config.toml
rope_base = 34100.0
init_std_down = 0.0
lr_head = 0.00904
grad_clip = 2.0
decay_shape = "sqrt"
train_tokens = 408600000
Each number is 128 + 24 x the weight over the matrix's rms, rounded and kept within 0 to 255. Layers, rows and columns count from 0. Numbers have three digits each.

# layer 10 MLP down (transposed), 640x160, rms 0.177, rows 483-540, columns 80-159
121109112100123159093158111145118114159120119128166139186115143106193124085144154110124097142147150169113103141113167122135135157106124133109111132159120127128137128116140146123161103163154118106136121155100171157079100132108121125146130148
129129114134110162128131103235091128121130143136132119133113101148009142165146101112138125166132113132109135111133126117093122110103153145095121147147166118160115124140137134104125089124131124119147102122150118123123155148173143114162143123
157119082111151126134150129177143081144149145169151155148125126152134177114142151114098155127113139135144150132094127113170077094148112101181116151108135125129143135092111106112092126152200142132153178169165099158119102140165165150137098158
109144125141102109091104160124186103135141097148122155143100139119162154112100111091104135148134123156167145135128177118080147105147122129169126108139138087152074119170079095155145120117155187123139120112130147120125101123081105129150123135
164130155138116187123112120129154122093124106113140096118123141120109123154080105142163115083148140158154126121152172109121123139142103134139089137097153124130136105137072109165111126109083106164106122137096116097150147087132155143148140118
133135138105158134118157093152082196113104176157143142098116111132185107147130132124181116122150103104084143176138083114135105107152126162123098107133095139153078142108127120148164116126101114149132082136128111111127111097119142129169140128
080129095147156172140153123132146140141101093129106127097164134097107108135135065122170118153127110136210134141129156139135155129088110158127157108105182139124107157167116136155133105100116126146124152095136165092133160131097128122134139152
134124119123110103134139113094136112135182142113151129117172111146139108106097119080153097112139085138115158112127123106166163121069150128096127142153104092107146133105094120109112130120094147091122111118094149138109085129146111148094134140
136109132150116149134110145100129163148120110152129169094156128165119107124096176083185124109109164134143113119173114088158124118155144154119142145153068094140107133119137146126106136135142138091161135137174180116174126089131152142110139144
173151079121137080146125134112098116120117089112131134168131106092114126149073175096160173141103120118139158109155131137122140136104128124171100097133149173133141122108128144145125149092178189090117118111121125146178153127129155102073096074
168117137133141127110158119109108127171100186131126153132138110142115132118139118111116129141111120128122162145089134108137119145110104087087156108136152078101092100173139166126119161103109112117144123112139105126084137129103137102109161102
162132131074141143122186131119094127154099147134105117124126136111099101143154145144127107138115159102092110127103094125102155098148140182147123123131141107099131108153137110059143134114106124166046117130149141115117124134128124134113171082
166163114121137149150098161140132110108127099136121137127154114123157098171155138163126149123154108152120150165091096127132140131149134153154119180108081174096095132098131179111129118081127097102138134123109088134131137154131139175103127165
117134153061131120121109153111134172126117094117116122122132113099127105195098148113103116114148104117173130149101146115136160140131081123157171118172175114113139115151128124154117120103126144128115120161149145126152119124084147132148158181
147141120116134090157105152107113148110116138109106170120164116080124150081141129117119151081105147124116126094156084138116139120135063130151136150126155159103102101109126189144152129113111146108126123116100174141116122105135143148148149140
125142148125146117159128120104156138160132156099167142124130104117159133135123097142132115111152105126132134169161092101115105161127155142126179135132144087085103149130132124114103128158108130143106168136118124124124122146083100109111117141
146126151120165137122110127142168072148122162154147190158158133083125113102131119118122166113091131137144142148164142166105138140157174110101166113113158115126123146144135135132130145106153114106097149086131093109132152169081120114151115132
161177115128159179139081113183148129105085143171173149150109140095152134144096107132091131099174134145138111164153131153121154149159128140173125126106144139129158127148149126134128141132137088087092110165149086111131092128140135086115129161
128112138118093148163158091119136110146183123140174120089127112137160107124082121134115142076148108110135111110099125127163082138114097069138121131120123094168141147128100099117099165169125129121140193168107119133111186122114140129124103119
104127115159086125153115151110156133150129126156106145100100141165136109131134111126114143109153147117163148115153139142107108176103124187126150164126114128126111168150147162132123063093144132168148121104152124123108109166140152133097121108
118133172139129162109131114131136159110158147127137129199136139148129118116081149132132142158131077136127146137160123111151139140111099157101089124101112108145137108113140116168111168105150139131129126148126089111086137112167107122093131137
085136136115130159146120154128095094123090143118092137157140134102079126133115128150138110110136130153132121154124128082109176107153095116142126146152128082165111165136131138102127138166169156114113140093080148097116092123138117139119124109
089160101119152132101102095160142138074124138148104146115118179157140122137124108117105138123128140104126156127112156133120097117135163102159124128141101134143070115100155143134121154150134115101129158128127154107150155100135133119124114137
134160148165105128114148127093151121132142165116148140121105121127127119124184114158160139136100131110165133126134134158137104158132107146138134136140127102130165121127129133131120158116157103114124146138138134142148091125166160169095130133
141111122152143099105155120155148098156120185148117124114132161152097114133104113119119147133143076120139143128102118132129135133121133164055122144140152107102175101158133182125124101131176109136104148140132148160117102133131164141155136117
121110114123131111134107156147102122111104159164146155102106145142146102092105177109126077106119107120136148144117113133174169130144138109123118140111129106080095075135118132113115163122150145128134115085125152104152111084139085077113113135
152142153155137142091122139123148148149139107173087168194117106130142082121134100097127148124117109096126119139143093126119124097125107103120092122111136102149133115120170092107183138147125074112158147156147086152154146103131124131138124101
111154126176151105128105151123132140125100128126134106110115144107138144124154145124112109144134106129089091137115112085165119129129111157129169073115190110124142108090111122116114090139133102087109078144169123160137130135129155123149078144
168076167132135129090097118128124187143174137115146147151112169052139130152135113118150114142088074111134142108132086097157149136096149098096124136094116117132123158119131149142105086124108134137096136117154121158168099147179106093133124122
110140151123130125153123100128139141133139140116184154124092125146110154132149133121115109106139118086115161125113131129145134096158117118151090163092142142136118135158146124132153127128116142077142108151155087156138105109129134133160143153
155083128154089086161103165124129148114131094097087125133122142107127144144107153140165118096128107172128122085091123161114104132115133117113088140095144117117130095068152088123167124147123102105144118176176113139126110141121112102067106140
101123166165153131119142140107143106090160139106116133102104123123116118127124159129144120094142167119115144124117137089152139145127134129108124094150079102125092133095113151119089152098111174102110107134118097124101153114130116124119113123
124155137100117135129124127125118160132127112121125119121110094110109071195115149114165117106121157173162143132116122097125139156140120115121133102130102131177102139136073130159137093138134087073113080143136097116136110162146153117122131096
110114133157149134124099155150177129123128119154143137152116135138113144110138171154154149092105139123119106156120131149120161125135150118179155090095153125161099120132142164136143100119176159128082103152098114158116115116129126104153156174
137146112132126171193064158122141122129127119103079110119122096163102132109187147138088135180130105133166138138127141117078134148144111154130200153138088083136160117149135125126114165145157098098136133124168135147136113107140192091147104134
116162100116128094132146129110091146168166093102124179167094099153098162121120134169175164156102140126163134148127126126148125124148138152121122155114125104099086116157138092115136138158150117129128146114174132162140131112117127118115134104
124118095099157153112134122141125143122118133136142158135111119155191164173153131125146162152119117130170166123082123140181172129099145091140100143124121096129137157125123081109124085102145108141107102148149110169182127094132183137165102170
142155117127107122106061175134121132133138074162102157109140114099154133164196144156094110160092111125119106139174083075147151169111124100129084145135118088144096141159124106116179151135160114122142146149100101149133108148137193079082173084
141116176178120126125139163111116146094151177139124131129144095156114167100156152171156111123130085155182170096119131100104145150124115093132131118126127115143098077123139142151117081140139149142108113129126151160128116132143144174161115110
139137147120154174098174082127142166163122171160149108142130122146121134112156139115158129119156117136152128134147136117147104132133093135118106104106131089115115093120138129088148117115159126167110137121104106145114105114134108111072105147
178139183152154162136090130135146148153108107102154113141091127157127142163144103107137136139117082097080127161136090134134153124153147129131137096130117144162122089148132105146141120090138117146137092134162096135087140131126139114100097158
089115133121131125100160151094115107106164153124155156147083167152116124108129106095148132124152150133128124155161143155129143105149170105149104141151112071088125142167136164088170140132121130127140117123107127138114084142100118119115127132
139110116090138127134135100099090119159148092115125126089090111101089113114117100112126104117128117144064142135155099116148115109103114157134093148108105135144127114137118115108125089164156148095137118108111136156166169178156113107132098153
149170117120176138147100096137108172129163133090139129107116169157135082127118122145165149138117140111130156148111132108139109122138116149163143146118104155100137109075114118128119140142121112167127095071083160106139099182130146129061141132
134102110145120115151127153123146110123132141113134126114114145156110087131137129124108104144116126137119163112141078116118148140121130146105148094135113145127121111166118180130142113159114147105111145135115116125111141135148138094142119099
133096154169131162112161121112124145108126145083125118161143058119132095154108107137149091159157067129121140116135142134150068125127159152160143111110151133159134164150096099142142138118133127122084139104133118133169137129118132135110118149
105116150143130162095137092107174100186121106151127139115086127146098088117115129138132135120157137091126141106106141129115109154141113078180128132117141193086077149131113132159182127128082130145135106118135154125109135147170125102153130117
122139133133125136123132140124111119114120150133075142130094148137137113122122124119145158124122097145102122127102104137081113114127132173173137123122145097138155172114150166094124096136139097075143115134206117139101131115138117108112120130
152107138141085119109115152148096128140108149120185144113110119119084124094146142113098134130132115105129134140110113162189146119086090115195131091097147137184069152107129117095146149124115123103156071130109130113111121133057127117139127134
089102119114125127147113159095156142114153116127168115143104134092121107117138139120143159139139132170134128124150114121153137119068121131121136100119148151117129092123175137141092105134150179100122138157126104096170169107131139079119130121
114117122127095144128107117132137168123111142100104084068140110112101093157154178103109149126140157145144105113125121092099124129147155124113123122192126099114130133146142091087113075142131091097148148148091124121099105164103136123120089086
150072136123096147187059142121113145074132135182116128116100164129135126135140165135135128088085139107159134098123129157157163158112116087144144085095094117114111135128147124113129134180061143138106134119136162159138162097128152162133131104
131099106126144138139078152156113132099137152122133113113117145142104120148128084118110122126122100093123167105182116099129101124133118103118103129133123097128072087148103151146122143168094132103153109125115100133152126135137090093167132128
168082129117126108138149146128131104126115120132155113091099125120142100159158176103146157144136129143110134160127120122127147147115115120121128111099146172115133122129148117118150144104118122155105140133135069128144122144122121145096121131
114121131113154140129078125112152102077114099133117140140090107099112126121123121159132142164094137149131135102166160166151134129152172172130140152100124108157161132136127129153137108131116097111203138088105088131141145117166095127140150090
133147133175141133155094135142133156130151139105157109122138103122098119137160095112129133104124134120125075167144151168139137113128134119146134110101176130120139131108073152138141085138116120153093149115139111105116092113104094122152155141
140113137120141154137148150138095139113113116118152129123160140129078104168178140109124163147131120090145135115099140147129094111130117121131148137101178101119115117120130093132089110124155085132126121120133135127152115090138156147186101161
092143133111146136113157124101141158127074151178120148120104110144148174105090122162123147120142131143096154142158074128139153083135100140133132111076103090150090130129141138090135169144127138144136140175111159191122143133138123142151151132
# layer 10 MLP gate, 640x160, rms 0.171, rows 484-541, columns 80-159
155107089114100127124142064170099106144103145119138154069136105126029114174154122142159096137151127112112136145121137112088122119150145125091161146122112135141110173150092123103166098091144121127079117149142114119174109159136159118105140073
143122130134160129109166153141142110180169131170128094144124140183122173079129169121152111118138110120182149091085144079166160111152131121137096128152131154114138143135085157150126142151117173125124141135128082139093124111130122103101109178
142117102151111135103146155141101083095152113128143134071124104085146133113094136137123125130157117157102140182151115123156151115135120172132082175129133121141165127137148122131124149152082177189109175123136159129140175143084126141118152132
135151152148147146145105160119164129130124135152176104072073127129072103138147155127121113134131146182133148154156122132115109128163103105103172115126120146125152133124108133130142126132112146081127158100121090142130184167105142124110126123
119126095099108146117146116125128146158148123151092138108107144123143143139136128122097099099132123165148134110131117107137136123123134133121145136112138147143106141153094101145146137114133100132169110033128113129090143121116198142126110153
097141161131161139143163150094091127115172159116112094123098128155146138084134142140149127088125115120154117111116102163159137135089142117124139136116126120157125130127134146173136082124117141157122115139074113161101092128106168110088072147
100120097117130187131115135110099157136131102123182108114141110149153185104083116127109134083150141124114125133124111093139129085101108101130138110121133091105132163141070120105132107104145098103164159155118117135116102157127129158097118145
115123162115135108166137090093155121136093124131120104130134096139142105100114118150108127157111163131119121120216151153158089115139158102127147136089139154141089101150106169085175149139104133132115124139106132128154102080096143135115141083
163117091075116130132185122160169108128096109171085111134138081132152121127098100135149149104127110124120147112138130144106071126106094134152131160153081133168081140094151120114154100120162122114128146064135137134099135092184093163095097130
121142151122110127092090129134113137132100146110119083106139123177159101115134079110162109106087135130150149134153119133125066111177126093103095136107116090151085088144162097142112165134085099141106134125155098112163131128136144156125108127
127069131147130110122170106145148134170110132122097122177089146116171114083079132109095109128170104161105145158061123146134131143140099155129123094144134119104155133122080139166159200083145105143127126157132113143150146107125114168085146131
138095143132113094139172121102078116111154107114113128177137106152106127124105132140146149130138131183132159116087089180116061106134162110105109115131146120107115182108107089071110165106100118118122090138089138116146145147127148141151094107
146102152128119120132124133155125144127121157131120127139133187190163121085181120115166084132114141158100146121100114159144078119146102136143105140097092152149143148143147173074125131126165116126135150153113118128127107102099140088124125109
141179093104115135142117089127084107105140122172110102097140179126119119137107112155161130141179149090106111172131120133123140133138099130147101141086153170109124179145098172142144174108091107114115079105059140129127162108117137164080143149
081117142137103125159109122128129128129104153147143118132146114098132148143107118179118109155162082111131171102105132176126115120116144150093177108082123128118116143140111082114149137165086147142082165113121156109147100117137123143089141128
109144189120132132143123135158182108151156142111161127084081126080099130126119188121132170145139119152144129119121164150116140098165159142128111089169124117133164144127124130121105100132141157144130103138096115107120075087113145124141126125
134195079122140161107127158106135142127151119140155107098108101172128117121200116091131077141137111159141161122136131091133137160133164149166138109128110133100148095176135189128136143141135140171102132153169133121125115159113129126093131101
094111121104070121139146104137124099142165133118164088102149098102118138140103165136107156109166132189132143108067160109157126170155098143132099128145154093165161100132159121159123131130096135121133107144152150135113158092131120125120137125
154124139099140133099171118132135140144138107107146137116146123127123102119094145102126084138106124141115137128146134134132088170130124138153095103130111141124143096152110072154122123166127109051088136156107128141124143147157122120176080142
149131143155154133157165095150138109153118141153102094112139123124117079135152092161110083115122141116131183124125131108137103114148115131168136098130115100115148134138150129086111123123126160106106138148123159138151153143125130152148113113
118165131141133157127110145128150141154074126130140096157103128100124157135136077153172091098114112149147127092145091134134149136097162126126118105156150063120146148126109164122131113110128136169136148164137127139097167129122151078120077120
084154147080130145105105118138178143106094119090127125117112144115130146136151134167142115162104107138132110152124139119145143123102142151119090153129152138083160108122125141127108077145112127165127156136154130087121080084153120132132115137
160117143125167085160135142117113120137146085156088157130113123120141145127131115147110119136142174115108152126092081144098151093151130095129123075097085156127114147145128109126138112140116109157098111107112137137135111129177140101098131127
155151117131136109110157133130089151105123117122096088133137128116183082149131125116157159108157116125136145146126094141138078095114154105164141084110116123137142147094107107153135115123109141165128101095143112127103118136128142118157136153
136146138151117126097154169158099154103154148104112090118081136154153180143158154135137104122123140146130150117169125114101190160134131110137113190166146109132091086115139128139143143168109141099129139130124132129112127115077147108126083149
147122134147121137138148130121171131146114130099108135096169133141106137124140116124129142134118119131121141129156113138112116148135143105182115150104144153153166095176149117118135091114134188094137177127127094054138122110114147166148147109
128082129110145138118080096136117126110108137133137131142110152135155161113127113112136107127134118092167126112081125136145119094135129130116166089132131140146154157175147121107152174115170096110096100111159155110130142118124122127128162103
078130135095103110107161146107112153121135178135153152164113141096159113126133127138127145146131143185077122119133152107150151121097152150137115134100188148125087188184138119131119123116168118049147105147092108121129157134124107115156095111
124132156148113107127135132152117092122114136088129124107113131082153108109110142114145126083146117106097171093126127120123170120156174132167166102167142108109132187142106128192118145114127089105150109127145140133109138137099155141153140156
146164119111148120171123100146164138089106158076161149141125126084151137135137158142140113083165130181148157144073104122145113137069111114128139133138127105096133139174126146105119148103114114138139123093157127140120148151107103116082151126
112142106139099113110119118076151110143124127121162124098159150103079140149112101099140085107177159171104114105164125135091118126130096096109130144146160075137141133169138126123137122137145122072112089127120107103122126123114142129139146147
130150139120110176149127124170094174142102132156141138085107112078141152087099138150120141132107087127106139106120129133139088126082135141141104124162081138121154117131148090176089095137154133143115120142122150133145135107111124128144122132
151125122133091105062142159121083113099150133121120125127122119120137177126112103101144111119067093130126135186148129140120131156114166112127115122111121145116104079079080150148129122149121141110089087121146140168139145147112151101139124152
129086116126107133178116142118159095143155148103123154151121095122119118138159127138099114141119148136141165130144111113092115101141090121114173124150135136107181065068122129119153132160141124111159109095137122156131104107081163093140102138
119135160098106110103095114120118096169143132168193092167099132130151086119145119116115145125108099109099140115091129125143158200134165182140134142124128105128105115153102079117136149118170092164151092156134090116120126142144116170115140131
130178133079157137164169130120178091113143159153119133127143090104151152128120128096114143127087121148092162138166125099135113135158145118177125101158129116106135122147082160137088115133125112142115089107106125107114119107120150175081092140
091058140115108126178164082099111110132115126102161110156119139141185172159123139127116167102122146089133154095189119118162118093134144119093133083145134117105155153071115099154146103118150158103105121122150103148088121158114157115098075176
129128122105110138114110106135128082105117132165114130155127164095107115110106148178128136162127175175098137142176154106112139121125138172126092144126131104148143149152099169109150161152131083099179130124128114137140096152125159164083123124
104150123128143099141133157155079135125121129101081114150130146144145090162125151146092129094158139111116120150118181113100136094191143101117134105137107091127104126120083166142149088133129086099136112148146147111114139181132143100126087122
109110136125090134148138150138116109151114080148110156144137091125164118139149154154089108102162115137117110122133106143170147077130116096140147158081142163165087145084134149175121132124118112080133115137150167168141135134115145144115092108
140109112145133100119163116134091136107126096112144111149132142133120154151125123107144129133164114117062147157125140097142126128108104141124148146141142133129119148177163107096146129134096122142132153143144120106121103115149086097093135127
160134123146141118092151100076124104101070120128132106130107132116178113145126102143086115119097146115118168173144129125140137124125111121136083113096135138167187168120118136129135125166128131131105124122107170102117124157183117110130124117
107100100104133128080111150111125157107148119105143100103067149112129155094107175144126098132202144164146136122143124155119116119112143114109154144139145161146114073075118116156126142096118140130167140096124084119127165141135104108099096134
126112140145146140129135138150141163133060130095132162100122131161126114119079148129151149160097109188138151147144130082104102145119112127129120149136141117113118102122151135094115060124147098109132119129135127101109161148139120105116097100
113127120095137131166132104128128170121080088101100167155145173123141094124132180138130065151139174134136134190092113133112100143188116126129106151112115155117110117119145127117153103091088163142102124083098157134145142136108134150136119139
148143113129104125157130118099137167149136137135119143121157141106159170134073142080090102074158106113105176184124132143163138156138154126135133111094132144148082133128136132116088167147118178084126144112108097075114179149144158128111144099
128129139154102144115132124129134111122112142096137132121138146129163104114140163175125134088152110113127192076146110151159146123098111117160106119083158091121119141134102133111127124110145162132140101141137143136162125115113113113123128147
123130116145099122098081138133146130163142150132143088146156108122190106115206142170143144114143156163081148127145103119158131147087116119159134073103169151134113127107133112115169178129131128125196073143097115120108109134117139145114073134
129136142082112145135107167122126139153120119159136143128147150182150160167166160119182119129103106126097106112141210123139153112139150118094150137159086086158129149157097133078135073145109085127121158160175142127101058104124128166125136130
139141133115084146126086145154126158147150122115122143104106112126142133129147125145131096122173107162125148140119150094113105093125150103130094123126137124158154147181146174155107105110154123149139132143162155134144121124167138118202183104
121095129132114122148114165110126097153127110123119121130142137108133135161094120135155169106098127152139126097165103113082133124142124107158145096113107127150103134154138139145091141153129126109111148122167143101075138116108128126151086112
142098123126127099134122123131115100113137135139126095098175131121156155145121106110107130170109144142150175113136137148107133099095128132099111080115127145142157170108121116142118107150091147123128158123154128125149128130132086100145118090
107167144171125145149122128141125155144142127121130124158166144138075127120120096143132079123153127122123112097112153147139119138140140144144121149138115100145140134117102129160123104142133146094132120129144148116124121112130123113136151093
115111113163109094159152122119154155138123130126148104126123107148139093105167118078125158126119183116144123164085144128083119197106115123151107117121171142114127122154072097118143149100097130118124088101158115146119128170117130080118110134
124166170127123137132169146096152120117116125144157162166148124118115145099097102119128160071160140121158136154111147121108091125146149157122153110108140177148146123125120151172138069137135140111123142094129114150108106128152153124119118100
135085134114116130120104138130107115104146151111073090161097144083109093123168181138137149182114085139149142096120156107111127142134148109145151136120105114130126114104142142124083155129116116116135161160139184124129117126126117090164122131
131096114123134104160147137128161160129132144163085091122092118135096150147105131127127143143121143114129084103163132115150112186117110122131157166090132091116126162162155090141146121134144135169143109116091093173192129130126103152133126133
127105118143158141167137106125138112117103163148137116179147134132118183101137151150103122105148107123135125106112117120122122100113123098089095115066124176118130125134145183156111162136149125142132157082105125125117167153097136113115141125
# layer 10 MLP up, 640x160, rms 0.188, rows 484-540, columns 80-159
124133123126141109111131141168137147074120142109118178123119127133119113152162113148134123095138149120143126162091164095126124095168158117117122087110140157168112145123085092112125109135134145145145173116163113141122121129137096132119152104
120194120105155139172144111093163123085095135091148082071096096137094166166141132152138121183091119096116165122178126184130167162133101128110162140108096134132144152160119126122117129132080108159117148130149134168144109112124145104139157196
102123118119153141103151134157127113094177141145133148103113141108142092105134096106150120119107138141122114111084096180123121129117158113137130140121161131136135150132122136149100130099066126140094128133128129129150108098093168147207131113
117134164135156143129129141098115108136145129114152129135093151163134174133153125152118163141121133144147140146116099120143121120148094124155112131127108130132109124127140120083150112154161124090138150126132077107116118153131103129141141130
140154156140108126125097103134136095146136108156100110125102136111158131160108154105133108150126129146138111158135110138149117131099117098122108127174163119112126171124117083159114131128145075115163155120098149082119135140179122104116138107
126075080152151115134123160138143125151164123112100110165141150153127154157149145125188120157116102122148134118156118141188114136098139115129108091189167155152131115132107139167152114118118082139112120132166097131150106091074150154129114129
122121140122139145139108156150093120114100135130124145129117128134145166190144145137138101095096161099126072145131116130130150114163109104125159083124100123137121120110094158151097125120108102131153142107145129119133140145134146119158104121
148144087146145123129120173124086157120146116119148151078121137133091116137119103077118120130153101103100115128120148140128098111168129123124136113120072141103161149135102100069123126089130091146136118113133154110137073129123104129065105106
144169116131122150089164161123123139164170096153139148143116129158140127106097144140157086148108173121188115143123126107126138073110114161101148160170136104125155115109144112113114161114108123119138160082095160112095118166147112149115147147
107152090139109117130115103153127117138138141081135146162110114111145125074122126122174139126154133153100114148176110116124169147131136172138164155117098082141103122133107084117142148101088153177080141167120127105127126145125122117078106130
111103119105109087165166148103115119156133130111104078142157105175111154114108175080187098106160149086099128131100142071152093110146138115102132117141124116160093155110105151153161099102122076116153170135100124113128111140182095173129149145
130137163156085120131157139168144095097104104143140096136121114136157092127128111157104096111125111070169167144139122122168093130130154174152137140134153124132082178123160152091132087149148149179143142122141098133131121115201111134124114157
150106125137128143120157147170102128129155090127138097162117134118127153133135108149118082097150157108116168119111119105155144108140116170133149121113138133134123133159126127139154092127107143099160144080130158122114121160124116165143128166
089153161078124137133161152147117103115127096145110113130123188127144124101140153142138126132153122134121135120128096154136116113125104128142101139140126112093088130143089180103120156168113099121136125119091135114095151097184079211095124174
170083170110125172127109142157115146104124119171094120117129152096138121105144149171107125126137104095104119083144117139116149109134087126117146111127142136142118080141128117106198122143100183129137127124121144107159141118136099108135151134
104130127091140172126114120151143099119151118113142158150140096142100166093134166136124159170141099113082142124104102117122164089132149125130109147113166140155137121121118096127108168088124083131163115102149085102125150101162112117131158127
147145148168119175092121117118136106112134167166138134178121130144110142136134117109111142094123114141158181112097116161124176105169154119148120124151091117136146120171120136120152110160136099169141082112082132109117158166143103129119105098
105112158127087174146136075121121143128130151098141173132155102109132129135080172123123151109135122136137050157089137173154105149146132116155113144071106089135155154096147123129141125115117110094087126124177095147132109103139171106140093164
162092130121149147073134129133156116143130094154115141152121134143157175077156105100107139136104111123167071109157144138111092115144158115135125143114099167116117116077180123127142121107130129181130096125170131112091148110100108139135133136
132120116159091145146120115110109147122102159128122157159130127117140088175141110138131162130165129105125108138117116155096130145125117117161143134129093136148121129120122139119153158154154103108085098111171133167115112127154151119146137120
140122139136131211170126131127095141123121127142138153120165133129116122147122132114152134130101131132160099144103114122133162141118164114146064097108121112148151140117106134148136111128133103128131142117134120094108116175149111106096116123
120132097158112097130132158106114121120086093127172171185121095129119119146069154161126119144168115161108105137129113135141135088105142115131144138144139116096103143076151099121114129161105182109158141129107157119113079151165124140096102155
112123155103109154141125119115135157128106155143158133146134119146133109140158108123115093133134105168112134092141146107159119134136118114149138161160140130132132152168153121151152127128149163111162127115095116110120186137146127134142157128
089114139136125155107085139141132133082145114137126108138146123110113123148102136108124102119088154107123151108139164119117136150162090096064110147119124146122094115150159132141121141122138121090105097115108157136136109133126121153089133110
131118089148129135164070144097106099118109124110142170136132117122157115098137195120121128123178143097125075140147125108166136154133117105115128120146154175131162100144130090103158174121109162100145119143173106134116130116175138078126147117
081117118127146120146090089113080114100086083132145121110152123146152123168144143150113113124127146102125144155131141132128135150098145128141106130111133140115115115146121159125148185145152110132124114111146140161120146164161152127142123167
141109176135144127067151145113138156120143161111121133110134144124089142143111111107131112197143130126127134151117091112130165172142129159161149131129141142122107160130118128153104142107139113098126144099109121115153097137145127088136119120
154139125140109107148122161163106050146206137081119145102163125109109116129120112151132147152091092116130136141147112106130153102153136111094132113139122082143121130145117115110123117153092168146052134153144134121110152124115113133130128169
140184125153165158098073118132172131135097136110134118160146142127146112120122153143099133160119127122107104120115156119118172124144133134162123134122129102174166143113110114140121141115138076117118152122139141132165119142163137136105097118
167103102140158201081133103128105149130129122114082120127116160097168135142108149123142126119143117118113152152122119170119109105140090113139096131128135123093106126139136103135070119094144107141100136113124102150134138180150113158105130115
131120103077114169149105104112098102117133071157113103149155143103137118121109125114100160143120132139125145157154099141139094115089114144101143110107112144128085139151150072166126142112115171070127104131162115143126101112114154131143148148
162148140132125118130169136083156174137169121136077127149152117177127142143147160131122155103115123106106153136164082120075152158123127097127167090144120113133115094143132127094166154130085126151128100107126115115142146140150114151133171109
128140117153079118099120141151097141119116105119118123132133156085120089115124109119128093144123137105117117133138155111146121136128158141171112114120107116087126111110108178124132125118118111111122117109118133134147110104136145145146107130
122115167143137098084179153107097124150137129131124128130117160120148119134100117113132123117148096149140125118118155098173136115087118133090086111110143116098134145113122101147142122091102101138118123131100145117074129103123048126121145140
103140142111139114149159147101142136093107136119072162110100103164123093154144098106111121108123129116159182113099090116117121109097122065160127130122127172141160151107129153109123147155154124105140118147124108130100146137112109119124127166
157103124106112134131144169174115162148140122128141149095141173129110143139105094146135131156136122095161100149144137119171109149139137130118139145146151094130129104107124109107136112101123073153102128116113134130150134123098133123126129101
139129079153120134128108187085149156097143115135115106164145146127099140071139128180128119153087099142128168106106136087145139128149095122150110131106118158138124144146118093158127104088062098131144161152079140139115106110115121126110151116
122088116085125118121132130086094088119110137155083154139128135124124147115097108136068134144138130163083114086138106114125100151141113125122167145087133146151074107116145147142150110117113113107159103126073097141126153112168141111119149136
127143101147101121105147142112126125132129109152168131137156128140096153125120128166130081160120108163142119089111111112113149112097126164139154134125115122099149151102150105093125097098118171171156158130097127155112148124108142178122108119
145094111129107132114153152103138112112128139151131150107139157106114158105129138098112086118176158146101120175130137126105145131145148128109151106128148176145151135150128115094085114143115148059102116138146114105151100110122119121138110114
092104108129080119130120105090129153142116115105089136118154092155147122104114102117121139115119143151131141113161106152082147147101138148127103096114112160133119110098123092090092165148108129129147115111173102147141129147148138153087152106
076109132115117129152106135165151147143143107142138155112197116142167096146072112131163121112078136153123175159104155141102147109136147123112150121131141128098119133125184142133134121100083107165165095141139131153106104096083127147108168136
158156123125152123146079149123141129092125123117162125135144158113126149190166168131160146171076191144150103105152143173147122165124094120171137161193152168149124151145144103157146112120137131070105107146139158124123123097122130115117148114
129140152137131134106149143127135131099102139134104144119125116108137157112052109158149156119120089126132126093138161166121122160144089118156122118181139111161129093153112116114166113128153115155158103118121154126124136138126121111139127118
115122116106130171118080089115119119107132110130069123094119141130156102127093086170133082177180099142134133112159096141113142135151131102122150118137129163104133135098122072162160104132127148123126148130159105085115133107136148150146139140
138163152119122132152093133105103088145136152138135143134126133083096112099105125121124139118133136152123147103124118120124116187096143117141113117191115105139157142130159152101154117116129136158164092142143157094097122100130097136122140122
107127122149147123145126125134127133141128164133120114110129175132093131098145164099144189146115089133143109127102116107088114118118137105089171163142164065143116105116117107112135167132138125134178128169108114145141103133139095158095123137
115139101131133167128093165131129130142096159154134076169168125111149085086177145127186134092152141152091177150136134130135122097149137097184129151116140102109157120152130109110145140135106120179190096090149119138127094123127157137153101136
106123185124101137174147133148140137146127130130128129092158114132120136111140122125128104109112085147117093101125140134132166129113139106112094095118141101150080142157106098129137134143111115145107148134146138111153135120101162108125103143
095109119120122126138099135179144098108127159114127123119118128177117082136130146101101151136119102103122135141125106101122142115138145114101137141181125132122120130155121111159152137082156151114090118150127118131128130162126124085141143117
094095151112104146157090112111110094107130157143184066101135202145154106138082147131102185113095132128134099111137131116126129098150117134152161052088132118150110158115164141140136138147105075102169118160153131123122108106080146219111136101
148121102167115134133129086131115129112143119144121116101170124161143094162136113116133114185109126173141152144145115156127153119144104108089134136104115082109155121131152150103116104130144111121123136129100136153139148137123079145078123139
114149143133130130127118131125122145152119122127126128144124131135113121111121121148131113126140140126137115121120134138132126149130137133146132142141120097121140134112126151156122113131139145110158105109113164116118126108131136135121160109
136134192089109168104096141136094167124145136131133165162139123093108141135103181145116137105124110150105162145100159163143118099130129140106143131147124113149170134085077144186121145130140169136149152142115119150108108070159156145109077146
102113161221132160127128116104115101116108110115127139150140132108133139105109095122129144114137124145147161149177164108125136109149112136067151117127122123152127135132131145102113104076140144179140120107142100166192098147141125099132087165
135115136104130118128137159180121142158138130111082102111101120102111118094117158129130123143087129109116112139105166109131131156111103141101136143178099112148132160119101090147100130125128126160099143126129172109107156123162147096137170136
144125147149113130159152146100150119109110133126127151168137142137169120106097093132118142127109142135105164093167155110152120129146105133107137106123123163137136128137118127110103102121096151093126109134144104149115147145105162150126118113